From a checkpoint of a small transformer trained on Wikipedia.
Size: 18 layers, width 320, 5 heads of 64, MLP 1280 xIELU, vocabulary 8192, 26.5M parameters.
Training: a variant of Adam for these matrices, 472M tokens.
Each number is 200 + 40 x the weight over its row's rms, rounded and kept within 0 to 999. Layers, rows and columns count from 0. The size before them is the row's rms in percent of the matrix's.

# down: layer 6 MLP down (transposed), 1280x320, rms 0.0888, rows 1161-1242, columns 0-39
# up: layer 6 MLP up, 1280x320, rms 0.0947, rows 1162-1242, columns 0-39
down1161,099,175,184,185,154,237,222,177,212,264,260,232,172,270,230,134,166,236,195,139,186,203,253,154,228,175,232,188,211,211,215,220,145,233,184,201,182,227,162,218,153
up1162,099,219,232,276,182,149,205,232,218,206,167,188,214,212,229,134,146,248,208,195,152,304,209,194,207,144,232,175,138,228,192,275,305,210,158,190,159,169,160,194,257
down1162,103,195,174,193,230,232,210,197,202,153,143,140,235,204,246,134,181,197,206,142,143,226,199,190,170,283,191,225,156,212,157,266,247,259,238,240,166,226,202,215,230
up1163,096,220,208,232,173,191,202,200,210,150,216,201,203,156,164,170,152,248,230,197,196,262,233,203,164,163,182,205,168,279,233,197,162,203,237,184,202,169,151,214,142
down1163,094,191,188,208,160,193,233,171,208,147,227,270,180,150,246,282,243,217,132,199,203,252,252,230,185,202,162,171,179,220,206,186,207,157,182,238,250,180,218,204,207
up1164,103,181,193,265,215,163,241,181,213,221,176,228,194,302,283,216,242,171,154,164,130,172,133,220,207,171,197,140,243,159,202,175,219,213,218,163,251,156,167,145,257
down1164,110,159,161,197,219,210,250,245,186,107,223,149,203,280,233,216,189,180,176,214,234,254,195,186,253,191,188,304,217,248,215,161,216,237,253,249,148,161,251,176,216
up1165,106,253,227,219,184,196,195,194,257,227,177,264,220,230,171,215,203,234,135,169,204,194,240,275,247,238,158,189,266,271,175,204,150,195,194,165,191,214,247,180,222
down1165,104,192,212,210,139,171,222,164,204,191,224,167,183,216,176,215,222,189,216,185,228,213,197,238,194,232,275,201,232,147,157,183,186,221,219,181,220,203,240,277,150
up1166,104,223,229,195,236,173,191,221,224,168,117,151,211,213,200,165,146,236,263,198,208,248,223,185,211,165,216,215,207,154,142,223,167,165,150,171,204,161,233,124,215
down1166,100,179,221,229,183,201,207,239,166,163,202,217,131,193,216,183,199,215,244,201,202,212,158,268,150,191,205,203,247,189,175,239,271,277,174,213,155,184,191,178,251
up1167,098,226,207,209,214,195,154,136,265,157,193,271,154,143,180,246,151,145,136,134,242,232,209,221,259,237,192,141,183,208,219,203,193,134,232,186,158,196,231,242,184
down1167,091,144,278,213,180,230,225,190,195,219,165,218,124,196,128,195,144,204,214,168,202,171,255,147,218,159,196,208,233,220,221,207,263,204,183,219,125,132,270,238,147
up1168,103,183,179,279,200,165,216,161,259,165,225,191,159,155,217,180,229,212,283,154,193,212,166,247,154,188,278,175,185,208,231,193,217,239,137,238,214,151,151,195,265
down1168,107,154,201,208,193,187,232,235,191,130,182,154,210,208,247,132,138,228,238,156,225,209,205,206,208,219,241,235,257,188,241,195,205,210,183,162,283,192,149,285,221
up1169,098,240,238,207,172,196,218,191,164,206,186,247,225,162,187,150,195,185,157,169,155,167,138,158,230,218,257,258,213,178,218,254,263,256,328,188,213,188,174,214,183
down1169,101,146,274,205,145,246,174,170,166,162,275,236,214,226,166,189,197,261,144,240,250,136,243,221,217,211,212,119,135,140,163,252,222,162,166,197,150,226,188,194,179
up1170,101,186,221,236,233,138,198,177,209,237,172,225,160,211,174,139,186,168,168,236,222,196,227,244,244,234,177,253,192,202,177,244,183,195,281,120,224,181,201,201,186
down1170,103,239,207,190,162,244,254,238,185,183,232,186,246,173,176,209,220,120,127,156,216,183,207,225,228,286,182,213,210,189,153,176,222,159,162,152,233,199,225,208,185
up1171,104,216,236,190,193,188,202,206,173,259,211,194,143,150,254,201,180,222,199,267,221,254,170,177,306,237,184,224,186,218,152,227,210,220,208,192,248,195,252,222,151
down1171,101,156,165,238,173,250,213,232,232,209,200,176,177,156,232,215,245,133,186,214,124,188,194,177,205,196,238,189,175,264,198,206,264,227,97,191,152,114,209,182,200
up1172,102,184,231,245,246,227,251,213,197,185,204,252,144,172,207,160,245,169,215,157,233,223,231,192,181,162,259,156,169,234,270,188,198,178,159,204,178,174,175,197,232
down1172,105,217,221,156,216,227,286,189,217,218,188,194,190,221,171,153,238,119,219,167,163,206,218,188,232,165,247,135,172,214,201,189,215,311,164,151,120,220,191,259,213
up1173,093,238,198,249,214,203,251,219,184,225,134,208,184,105,151,236,188,173,143,226,216,191,214,181,251,123,162,238,252,182,190,227,177,184,154,224,188,179,220,197,159
down1173,095,193,151,134,197,202,174,199,123,199,213,194,275,214,113,231,191,216,130,143,250,194,209,186,199,188,178,205,209,245,191,168,235,189,203,138,192,267,249,186,168
up1174,096,206,242,231,209,164,153,250,209,241,164,153,176,194,157,187,151,228,233,232,265,126,236,164,269,214,224,235,180,178,188,206,165,221,190,164,239,188,192,219,199
down1174,093,162,235,182,204,217,202,194,141,108,243,232,191,216,278,175,190,244,244,207,185,159,212,204,157,222,225,133,246,203,141,232,203,194,236,204,185,211,182,192,270
up1175,103,283,240,230,151,204,178,175,210,203,154,246,229,93,250,249,184,263,165,251,165,228,269,189,235,126,241,194,148,182,205,185,189,164,270,264,183,194,172,194,190
down1175,108,249,245,228,113,222,135,187,235,242,189,242,220,214,211,205,185,196,147,219,112,152,256,144,175,175,187,241,213,230,267,227,139,198,237,272,193,212,247,238,172
up1176,102,235,219,245,228,183,232,214,187,173,198,219,172,251,147,196,242,206,218,124,234,170,125,207,188,261,151,135,201,160,231,195,194,252,238,171,164,160,215,178,223
down1176,101,180,230,235,159,216,150,228,259,266,204,247,235,201,212,192,120,144,208,195,185,200,238,168,256,173,223,192,163,220,223,177,163,162,199,232,256,211,196,169,127
up1177,099,260,243,168,214,194,207,153,161,210,156,206,175,217,202,157,238,223,162,226,249,228,247,134,155,197,148,231,205,169,283,188,236,304,219,172,120,178,222,188,185
down1177,101,275,217,171,232,203,213,151,170,238,173,224,207,106,261,166,168,221,222,96,171,198,237,180,197,104,187,224,212,215,183,210,162,263,204,159,149,215,227,201,147
up1178,098,232,223,190,200,188,162,149,206,217,189,184,185,169,160,179,114,225,180,211,213,262,166,191,227,210,200,145,208,247,184,265,226,304,202,204,145,209,227,226,213
down1178,099,180,196,205,201,185,239,209,184,238,174,157,205,181,236,235,225,171,227,169,206,213,205,206,162,172,117,233,244,173,204,180,234,209,134,243,166,222,216,142,157
up1179,100,172,218,222,208,212,227,232,205,264,227,253,149,159,213,168,231,207,194,232,268,205,214,259,224,172,250,258,182,221,297,159,259,213,274,268,119,191,216,203,227
down1179,103,160,184,180,227,225,221,202,163,160,196,167,203,110,157,216,150,204,179,206,287,169,271,161,209,182,200,237,165,206,227,262,158,155,165,210,147,233,265,174,254
up1180,099,169,222,240,169,179,214,162,220,231,230,200,227,211,265,184,174,171,172,218,218,264,136,218,210,150,195,208,167,153,189,195,281,261,242,222,256,174,148,212,204
down1180,096,184,224,185,221,229,159,241,188,143,171,123,209,178,199,223,148,270,258,201,257,266,214,220,131,178,196,183,240,148,222,179,150,187,191,183,276,179,181,170,239
up1181,107,211,253,208,221,188,144,169,138,183,230,230,132,251,189,123,263,179,179,195,309,195,246,182,215,187,226,128,217,213,221,207,184,241,178,146,220,132,217,275,184
down1181,103,196,244,188,199,212,195,201,215,278,188,163,184,123,157,170,160,251,175,174,211,184,253,184,160,244,194,204,205,196,141,187,224,178,300,221,218,218,242,172,118
up1182,103,180,257,235,178,190,203,216,169,195,269,157,169,212,160,264,249,129,192,184,229,164,209,188,180,245,299,249,193,254,221,280,257,260,249,202,187,212,185,221,158
down1182,108,174,222,182,189,193,204,203,161,178,220,286,223,223,112,214,159,218,172,204,203,158,300,216,190,197,163,206,175,171,224,200,153,185,209,200,158,196,146,143,210
up1183,090,206,186,198,191,195,189,191,251,168,185,207,174,228,149,214,166,146,166,193,206,177,210,213,159,231,157,164,190,171,157,229,188,177,230,203,214,151,185,145,150
down1183,090,178,202,181,217,161,201,168,145,249,152,240,244,300,201,183,121,215,196,172,242,184,224,189,206,196,128,183,183,146,213,163,179,159,235,198,165,252,176,186,210
up1184,098,240,217,223,223,166,183,176,229,182,193,243,143,221,226,152,255,208,170,142,210,238,268,279,268,229,295,240,120,202,217,215,212,267,196,126,192,181,236,205,192
down1184,097,161,219,189,118,257,177,178,205,199,148,202,296,195,164,141,232,231,131,257,169,224,241,190,240,142,160,163,180,200,208,243,221,183,170,233,272,274,205,252,194
up1185,101,216,253,222,183,154,234,168,187,167,210,208,251,224,252,231,201,207,203,184,225,293,231,206,179,217,206,251,143,170,189,237,220,212,137,140,173,194,282,262,187
down1185,090,161,182,173,217,227,209,188,201,177,163,193,137,167,162,189,219,244,140,248,107,80,143,146,213,73,248,170,215,204,221,189,154,202,166,266,165,208,169,170,172
up1186,103,193,249,203,254,232,198,187,210,222,225,205,185,179,201,205,214,175,206,260,154,210,234,209,181,134,183,185,254,222,202,261,215,155,236,224,159,204,132,198,190
down1186,102,183,196,176,199,226,178,228,186,247,207,175,157,177,251,274,198,207,156,194,253,230,247,283,198,297,155,145,183,156,247,190,254,172,185,207,238,192,110,217,208
up1187,096,203,198,234,174,165,172,170,274,178,222,135,209,213,215,265,244,199,207,160,183,177,200,230,154,147,260,204,167,233,123,256,219,293,273,245,237,137,173,260,161
down1187,092,135,185,159,200,285,277,185,219,216,261,156,233,162,209,266,240,247,243,204,236,211,173,120,198,197,178,236,189,143,215,196,265,198,179,244,145,223,146,152,237
up1188,093,204,176,288,260,174,222,251,231,216,183,177,173,222,264,182,249,190,156,261,228,213,164,132,233,161,183,158,231,198,185,219,291,215,159,168,223,182,188,154,187
down1188,096,224,213,191,112,211,189,145,152,157,234,210,253,228,150,191,178,215,223,209,256,287,223,188,160,217,205,187,173,225,230,253,152,167,216,195,100,247,200,201,216
up1189,099,160,225,214,171,248,139,161,192,181,198,216,236,164,134,171,184,166,95,221,265,161,192,169,168,178,236,141,212,194,179,188,218,216,192,209,170,201,270,195,244
down1189,095,178,162,246,217,237,243,250,197,148,217,212,185,145,87,224,193,168,166,198,170,174,229,169,214,163,230,241,148,244,242,263,127,188,104,192,200,122,169,161,218
up1190,106,262,200,250,237,258,190,153,250,188,222,230,255,211,144,262,185,264,167,192,274,256,258,211,232,168,236,165,184,235,225,213,209,163,196,111,143,178,202,245,164
down1190,104,144,191,129,166,196,227,174,172,220,205,145,164,257,297,187,215,220,279,185,226,181,194,182,179,191,232,286,204,175,160,174,216,123,203,208,200,185,164,196,151
up1191,103,198,237,173,215,186,175,198,121,251,232,229,152,229,160,172,280,149,173,270,183,214,196,144,239,208,239,226,176,227,172,141,156,306,206,269,220,180,227,176,228
down1191,107,178,230,233,191,194,276,169,179,184,192,284,194,189,178,162,266,198,241,183,195,225,243,199,193,198,166,214,237,189,190,221,155,230,205,203,105,180,219,197,237
up1192,105,242,179,257,172,197,126,212,220,246,165,160,253,152,201,191,259,212,129,264,177,172,261,159,214,146,167,155,205,182,137,172,186,226,208,203,193,216,194,236,240
down1192,104,204,161,227,210,219,199,242,202,265,198,212,206,181,220,235,236,241,182,171,159,256,160,256,162,273,193,201,176,204,188,143,220,202,205,242,174,169,218,241,245
up1193,104,218,204,220,183,133,215,200,247,154,154,219,173,241,260,163,249,239,220,228,200,242,227,229,176,146,330,155,231,233,182,210,183,217,214,277,222,221,258,226,182
down1193,102,163,207,134,170,225,175,208,176,179,179,214,217,168,195,265,195,247,167,202,236,188,226,207,210,220,248,231,183,255,126,214,216,263,139,196,155,162,283,205,157
up1194,101,203,200,254,185,221,223,210,253,216,171,204,143,204,152,171,217,175,208,275,197,212,224,227,247,190,103,252,165,217,242,210,221,206,235,246,150,199,215,210,194
down1194,100,158,203,239,179,238,263,197,181,150,229,205,160,153,168,203,234,223,194,240,206,180,137,206,175,216,97,193,170,171,197,202,251,200,129,181,216,200,164,202,266
up1195,098,260,193,265,183,202,246,161,184,276,188,190,222,178,157,202,229,187,238,304,240,225,192,235,147,197,198,206,220,217,204,216,151,134,202,221,122,196,256,198,235
down1195,097,157,227,194,141,146,247,240,155,167,180,256,207,248,220,263,218,250,181,246,155,224,135,188,183,239,152,206,146,159,155,202,205,159,204,234,166,241,209,219,136
up1196,100,207,217,201,174,199,84,70,349,126,230,190,229,107,211,143,155,227,220,219,150,168,222,251,146,149,204,205,226,214,250,205,255,182,183,209,212,197,185,148,208
down1196,102,210,187,203,222,169,244,281,124,264,261,220,147,261,240,188,207,211,164,253,231,271,145,169,206,150,210,220,263,185,187,289,182,227,237,226,145,267,239,260,185
up1197,099,189,218,197,183,189,147,163,153,198,222,138,201,229,187,225,230,230,153,189,263,168,223,169,255,266,218,239,138,161,205,235,204,205,202,222,156,207,212,244,225
down1197,101,199,197,250,228,159,253,224,227,205,186,270,200,243,149,151,196,207,324,204,148,226,190,200,229,142,234,167,219,214,207,178,166,225,268,216,203,282,192,201,166
up1198,096,251,221,263,235,199,242,190,157,222,171,266,187,174,245,122,204,221,246,183,211,210,158,211,153,161,134,203,145,203,229,227,203,190,188,187,147,161,223,202,261
down1198,095,204,212,192,164,244,183,218,184,198,188,150,208,225,165,163,220,162,226,234,234,216,205,227,179,158,193,252,130,262,262,229,276,254,156,204,236,124,262,193,240
up1199,100,214,226,201,180,183,240,226,193,168,241,229,173,183,136,269,311,151,166,198,179,142,200,234,227,205,195,224,134,251,185,213,262,149,175,196,149,166,246,181,198
down1199,097,216,207,185,211,176,202,159,228,250,202,173,211,197,165,280,214,208,255,167,255,204,211,249,205,240,196,166,166,158,127,182,201,130,199,150,196,194,267,151,193
up1200,103,259,225,201,185,242,177,137,253,163,213,218,144,179,228,183,169,233,133,211,173,274,258,213,244,153,208,201,202,256,181,188,160,178,123,211,202,199,224,285,206
down1200,104,270,224,152,201,224,159,201,190,178,206,244,189,150,265,248,203,166,201,214,151,185,233,287,130,215,156,224,270,245,215,157,193,197,156,109,137,233,215,211,154
up1201,102,170,235,170,199,235,197,186,151,210,235,196,219,176,156,204,258,149,128,199,196,232,206,184,204,231,169,213,250,261,214,198,153,295,234,195,227,212,274,160,172
down1201,098,157,246,163,221,206,278,217,202,201,215,205,181,135,304,175,199,181,183,110,228,256,242,161,185,235,197,135,252,177,234,188,243,265,236,234,210,224,143,211,248
up1202,104,180,219,223,217,152,122,213,192,194,216,136,231,190,165,141,206,249,255,253,144,222,272,191,275,169,170,201,184,192,119,235,207,209,158,238,229,188,222,149,149
down1202,103,128,208,251,148,233,244,214,217,222,196,218,194,175,183,180,227,228,178,174,170,195,192,255,180,198,187,225,259,261,122,197,242,185,236,199,140,244,202,194,161
up1203,102,192,202,258,206,169,217,151,204,181,137,170,185,213,206,250,198,228,158,173,255,295,224,208,152,176,198,291,137,222,138,132,177,218,197,266,261,133,183,205,192
down1203,105,222,201,171,269,206,168,197,213,184,182,211,205,222,194,180,207,201,205,234,159,185,244,180,151,159,194,185,200,183,223,198,173,135,249,217,252,231,228,154,143
up1204,098,201,244,249,164,202,255,193,188,127,159,194,253,133,223,249,263,210,232,204,158,203,246,205,229,196,144,220,143,186,208,158,200,195,156,209,215,167,268,145,236
down1204,099,193,206,176,252,213,154,160,223,237,177,188,153,151,210,242,89,197,208,266,240,246,209,202,225,186,171,170,194,165,223,187,227,194,223,173,165,179,195,281,235
up1205,097,194,192,231,201,194,160,182,176,269,240,231,151,105,188,202,192,170,191,142,224,217,221,197,276,207,195,220,115,241,199,199,264,267,288,300,255,172,116,237,217
down1205,097,219,179,189,138,242,216,250,217,156,231,213,200,210,153,247,276,231,260,167,194,229,182,209,206,155,217,212,148,172,256,200,148,225,133,188,251,147,175,189,180
up1206,103,252,194,196,187,205,172,157,246,261,198,213,258,141,191,187,158,245,222,215,229,230,239,215,214,202,151,224,213,174,127,194,249,251,229,236,233,165,210,228,112
down1206,106,197,204,176,253,140,211,234,172,264,189,169,192,239,224,241,228,162,185,158,213,300,176,191,217,186,182,176,193,223,196,245,247,228,233,219,252,204,205,160,237
up1207,106,200,215,205,199,190,228,175,179,169,149,181,201,267,211,181,179,240,155,205,240,199,150,162,173,206,217,152,203,241,175,230,226,206,230,137,231,163,131,195,165
down1207,106,290,204,255,174,158,170,203,226,228,156,157,185,179,235,232,235,122,155,261,163,228,235,243,133,212,122,197,201,228,292,211,202,92,222,236,230,174,191,237,208
up1208,096,176,210,230,213,210,160,167,239,288,177,171,250,159,271,198,133,176,232,222,196,245,129,184,166,188,205,124,294,201,166,238,217,228,180,205,175,175,172,233,223
down1208,093,241,210,156,164,181,182,196,175,147,224,168,157,254,174,193,194,188,148,205,73,203,147,152,226,200,228,243,180,208,141,214,193,217,140,239,248,161,224,230,212
up1209,099,185,197,207,225,235,196,140,277,197,159,203,241,196,210,210,119,134,133,220,214,287,205,252,196,171,177,208,155,240,136,199,222,197,242,244,198,204,221,263,88
down1209,099,234,215,208,213,162,204,247,153,228,182,188,192,188,203,207,275,213,239,204,116,133,209,162,114,170,189,239,231,215,189,259,129,215,207,223,212,183,258,209,271
up1210,103,245,205,257,150,185,243,215,201,192,216,202,211,212,177,197,174,189,156,160,185,225,196,276,139,161,240,201,216,118,191,140,165,233,269,160,156,201,147,158,159
down1210,105,201,201,177,221,230,207,222,189,250,219,204,150,187,160,257,246,244,244,189,232,177,227,230,258,214,197,275,237,186,155,238,191,232,229,274,207,259,245,222,250
up1211,098,251,234,210,172,169,148,163,256,195,170,224,189,214,252,149,129,165,235,188,248,252,165,209,169,139,213,206,226,237,176,222,224,190,189,201,272,178,279,150,171
down1211,097,133,227,205,240,187,164,175,163,178,146,244,196,196,151,230,191,153,88,254,225,217,253,185,232,186,203,185,226,253,172,209,180,151,135,87,228,188,232,132,197
up1212,107,239,200,182,220,123,233,143,224,217,121,172,174,285,241,250,187,177,236,186,207,237,175,195,104,190,181,157,207,234,202,115,218,197,229,196,199,157,137,207,150
down1212,107,82,209,246,189,230,215,219,146,244,191,272,171,202,102,217,291,261,283,233,205,158,214,248,207,220,209,192,212,193,222,278,194,227,211,185,180,163,228,223,167
up1213,104,208,225,205,170,163,257,195,193,207,161,226,180,181,156,228,209,233,171,146,234,164,156,179,224,217,228,162,240,137,203,267,118,191,183,223,225,182,227,173,155
down1213,103,234,183,196,214,198,216,249,205,223,245,254,190,190,150,211,223,203,163,232,211,206,210,182,89,227,258,221,157,139,233,306,231,220,204,195,207,168,233,143,255
up1214,100,134,256,220,177,197,107,184,197,227,241,210,201,228,217,154,214,160,251,152,244,181,271,218,189,224,212,150,221,202,219,226,221,273,251,238,155,134,178,204,191
down1214,100,228,176,177,164,181,163,198,161,194,227,219,192,284,222,177,201,89,151,234,170,245,235,194,191,144,217,155,239,198,197,187,142,176,214,153,193,228,242,190,183
up1215,092,208,229,205,204,155,222,199,181,272,135,238,155,161,144,207,226,226,165,164,219,314,221,223,254,187,239,173,127,254,189,185,169,186,235,274,184,243,180,259,158
down1215,091,165,196,194,231,214,256,268,234,128,208,186,212,289,221,275,224,216,114,252,206,259,238,234,206,199,161,219,193,217,181,179,182,203,205,221,141,278,260,167,200
up1216,105,218,234,228,215,214,167,155,222,262,206,264,194,154,234,207,168,217,247,269,260,188,232,215,248,208,200,219,169,212,188,250,208,237,249,265,272,182,148,147,219
down1216,102,222,185,239,208,221,237,175,202,231,191,187,204,208,190,180,197,206,114,248,206,152,118,221,289,164,161,176,185,203,241,214,182,227,256,144,251,189,260,168,258
up1217,099,250,228,227,191,195,181,219,162,190,219,173,209,196,287,135,199,209,180,209,249,235,196,257,172,135,346,171,142,167,153,249,208,299,206,192,214,169,252,193,171
down1217,096,234,167,209,236,157,201,196,221,214,201,223,210,166,149,211,195,234,166,207,231,208,162,199,195,211,234,208,197,180,123,198,222,164,186,229,175,180,232,204,121
up1218,101,187,249,224,203,170,219,149,197,197,149,220,207,284,234,203,224,186,167,171,239,183,231,211,264,238,280,192,152,233,191,224,237,248,242,163,137,151,212,164,171
down1218,096,192,222,240,214,140,196,195,176,160,255,240,152,176,225,301,244,235,185,189,194,169,186,214,202,94,141,166,169,221,275,127,150,239,260,187,240,204,213,249,247
up1219,101,225,222,161,190,205,145,164,232,186,202,205,241,172,223,230,242,253,211,226,146,212,130,137,168,246,196,167,186,232,275,193,142,203,239,248,239,207,201,142,194
down1219,098,203,179,214,175,199,212,168,221,240,215,171,191,138,142,189,226,228,256,217,248,202,192,206,229,189,144,146,162,180,244,222,207,185,198,175,216,293,158,167,203
up1220,099,166,230,170,144,192,214,205,195,252,212,249,168,304,143,135,241,184,161,199,233,164,144,213,252,266,158,186,254,218,238,274,143,224,265,245,134,202,209,197,237
down1220,096,151,206,255,257,129,180,206,236,145,157,182,181,205,174,148,204,206,253,253,206,209,236,225,168,196,175,200,250,199,203,198,194,171,194,140,170,228,214,204,191
up1221,096,214,265,190,173,224,201,140,186,229,259,208,230,274,168,261,275,157,167,261,217,213,225,248,257,139,264,168,200,213,179,213,246,180,193,230,253,177,132,191,203
down1221,096,165,267,178,201,235,187,188,207,201,228,194,228,177,160,226,159,182,176,223,241,133,183,157,146,124,222,259,189,206,115,228,210,206,205,182,273,181,161,248,187
up1222,105,205,265,195,190,228,198,180,184,160,237,195,190,152,223,158,242,205,182,188,271,212,245,211,128,171,235,229,181,242,263,93,214,214,232,194,140,234,228,155,232
down1222,107,188,207,164,196,175,160,180,216,226,278,201,231,191,189,198,219,193,152,248,161,158,262,170,262,141,290,218,207,226,172,191,198,229,83,216,196,153,217,238,132
up1223,098,193,190,203,217,166,184,177,251,219,191,210,210,175,142,149,226,268,249,226,231,205,303,198,253,223,308,227,193,177,191,235,155,226,259,193,153,164,178,203,209
down1223,095,203,246,206,194,205,276,196,173,223,155,216,207,252,135,163,222,145,272,174,258,188,213,170,212,255,184,243,179,235,273,186,255,182,186,163,275,277,215,276,210
up1224,102,205,178,237,199,187,203,174,222,255,236,180,184,185,169,176,183,169,166,235,209,193,191,167,248,217,196,242,172,247,174,271,222,230,191,155,225,174,254,265,204
down1224,099,189,209,190,151,182,172,197,173,201,191,192,200,220,212,219,167,160,225,183,225,232,213,174,202,129,163,149,192,270,256,270,259,195,214,258,270,184,270,151,139
up1225,101,172,238,286,191,157,239,189,206,233,174,224,183,148,173,276,304,184,174,173,198,216,204,253,181,158,131,230,112,292,152,198,228,203,219,254,186,170,224,159,234
down1225,105,213,181,220,207,170,265,168,194,254,239,225,240,149,228,248,164,180,213,247,276,196,235,206,146,151,161,214,216,153,143,194,227,174,217,232,170,232,262,193,137
up1226,098,219,210,210,212,202,244,174,244,199,175,196,249,146,242,212,199,199,208,240,171,262,160,265,150,130,232,257,155,241,236,168,116,282,178,254,196,177,217,206,146
down1226,099,198,183,185,202,187,214,198,176,177,167,161,214,183,174,210,167,200,170,110,233,159,283,164,171,196,166,141,190,216,192,126,215,196,261,173,215,257,162,278,280
up1227,098,227,232,210,175,178,213,144,258,203,218,206,205,263,329,208,127,208,167,237,231,235,244,155,204,190,246,147,175,219,191,175,244,219,164,146,125,193,188,262,191
down1227,099,251,145,170,239,204,147,202,220,186,139,166,241,130,139,220,264,194,163,213,197,232,215,270,178,220,204,226,150,173,223,161,137,184,192,207,258,224,212,222,213
up1228,097,215,253,221,232,194,207,153,193,191,172,194,249,189,169,224,189,189,173,160,137,193,213,217,249,123,251,257,150,175,258,263,210,186,147,214,296,201,214,197,228
down1228,098,196,183,226,199,227,191,194,173,195,181,217,238,244,238,238,189,200,186,167,208,162,198,194,234,255,188,227,275,201,188,216,131,159,210,185,224,231,239,164,144
up1229,096,211,211,223,228,210,171,215,165,201,209,216,215,233,235,207,194,208,200,181,227,228,153,205,281,201,274,159,165,174,182,245,222,228,281,271,241,183,201,139,270
down1229,095,212,164,208,174,158,242,184,196,170,201,243,184,255,315,158,174,185,249,176,260,169,240,239,259,218,195,208,147,210,229,234,194,215,184,222,194,228,233,145,200
up1230,100,173,210,214,191,242,208,137,221,235,272,242,161,109,155,146,247,193,223,217,265,112,185,164,175,188,230,242,146,243,157,111,233,252,226,257,243,197,163,272,240
down1230,092,209,187,188,210,160,161,227,218,136,239,187,257,166,166,234,233,221,216,201,191,224,141,279,213,180,146,212,193,219,175,212,141,228,199,227,160,186,133,178,175
up1231,103,249,192,266,239,192,197,188,217,189,224,150,224,214,186,253,165,268,150,289,212,196,169,223,299,157,249,253,202,265,198,216,176,224,156,185,219,185,236,206,180
down1231,103,182,195,213,194,172,175,181,170,229,192,208,189,277,235,218,207,258,204,302,247,187,217,161,248,153,166,264,247,159,160,218,155,247,150,215,209,215,282,224,80
up1232,097,197,256,278,200,194,140,221,249,207,153,182,164,220,197,164,155,202,230,278,249,154,240,206,164,139,255,170,208,258,269,208,153,134,154,187,206,203,167,182,253
down1232,101,215,225,159,218,251,235,237,179,178,215,219,222,188,254,283,211,205,146,218,236,163,124,179,185,231,162,179,161,176,215,149,197,197,237,127,258,220,173,201,233
up1233,100,150,205,237,175,201,198,220,158,154,254,150,272,117,233,201,164,233,149,151,176,231,210,215,272,188,250,192,230,176,168,198,186,253,143,175,121,142,211,248,210
down1233,102,204,188,177,136,238,231,154,214,250,199,204,150,225,174,219,199,184,240,157,224,208,192,130,209,268,156,136,263,126,212,219,161,204,213,206,240,145,166,103,267
up1234,096,212,216,234,265,186,224,194,194,163,276,194,260,213,221,230,216,169,167,176,206,128,121,236,139,171,188,251,138,187,184,193,142,200,190,204,276,132,272,153,259
down1234,099,179,196,166,231,152,209,188,248,245,156,184,244,229,280,158,229,192,186,177,266,181,246,166,230,179,235,174,207,192,112,151,228,217,192,254,202,234,206,176,170
up1235,097,265,212,198,198,188,162,200,243,208,214,194,188,142,194,246,268,133,183,148,204,165,94,200,205,191,253,249,191,146,246,199,189,215,195,239,167,215,225,222,105
down1235,094,142,166,180,228,153,160,155,152,186,228,216,194,204,158,230,217,170,116,268,248,173,227,118,233,186,209,213,202,279,176,207,177,151,149,157,210,192,173,161,236
up1236,106,195,207,266,143,200,201,180,222,209,171,226,125,200,156,185,196,222,102,280,203,260,192,265,196,104,164,227,132,168,177,221,100,275,214,234,210,190,142,208,231
down1236,107,213,196,210,184,240,253,181,191,263,146,198,152,276,176,202,132,170,189,253,206,283,231,245,167,126,142,185,243,137,264,184,51,207,223,114,176,223,192,147,204
up1237,099,239,254,203,181,225,211,176,217,245,160,273,165,87,219,297,284,123,197,215,283,247,243,225,163,241,186,247,225,233,213,153,139,233,240,195,191,221,236,182,178
down1237,096,237,202,232,199,218,173,164,196,190,159,152,189,224,207,173,234,212,222,233,206,141,255,274,200,243,176,184,205,204,148,214,106,271,195,176,145,185,187,167,143
up1238,104,162,214,225,171,173,135,151,245,231,221,228,172,197,197,217,162,168,217,252,249,172,235,189,194,171,230,176,267,168,222,245,255,184,176,227,287,166,163,172,337
down1238,108,177,196,226,160,220,182,221,222,234,229,170,221,200,279,143,258,160,239,225,224,228,212,163,206,122,285,149,183,280,166,187,245,135,206,141,250,106,219,161,224
up1239,105,182,221,211,156,170,187,202,187,198,237,198,214,247,215,212,296,163,223,152,275,172,107,113,209,130,256,182,203,213,284,201,195,168,193,230,136,200,222,198,333
down1239,101,217,193,215,242,216,142,206,192,291,242,126,208,218,199,173,227,197,217,129,199,227,145,292,146,249,205,173,165,197,203,201,168,202,176,200,107,200,174,157,254
up1240,101,228,243,205,209,160,174,202,249,192,301,223,212,237,159,209,205,178,143,260,129,152,236,122,243,187,241,177,169,231,120,114,182,219,238,162,166,214,217,246,185
down1240,098,210,243,219,204,224,267,165,237,273,229,268,204,179,210,236,211,263,245,208,166,199,196,192,179,227,231,185,243,178,197,150,169,230,228,115,190,169,204,159,252
up1241,091,193,244,278,192,154,229,182,247,293,253,276,198,277,263,195,183,157,230,177,134,150,223,216,158,239,189,180,195,179,168,160,211,224,280,244,179,168,202,121,177
down1241,087,259,149,127,253,204,147,198,213,157,191,155,176,171,191,209,145,201,200,164,215,225,208,205,271,185,237,230,221,243,188,230,169,206,136,159,187,133,190,220,269
up1242,101,189,219,210,184,261,98,136,178,164,270,280,231,211,173,195,217,228,170,176,255,258,267,279,237,213,257,179,166,262,215,233,159,285,223,219,165,182,213,255,179
down1242,102,147,225,127,189,137,187,195,194,200,221,178,231,212,203,239,140,263,157,227,151,234,221,240,188,172,135,240,201,188,202,184,164,205,184,218,165,221,215,151,217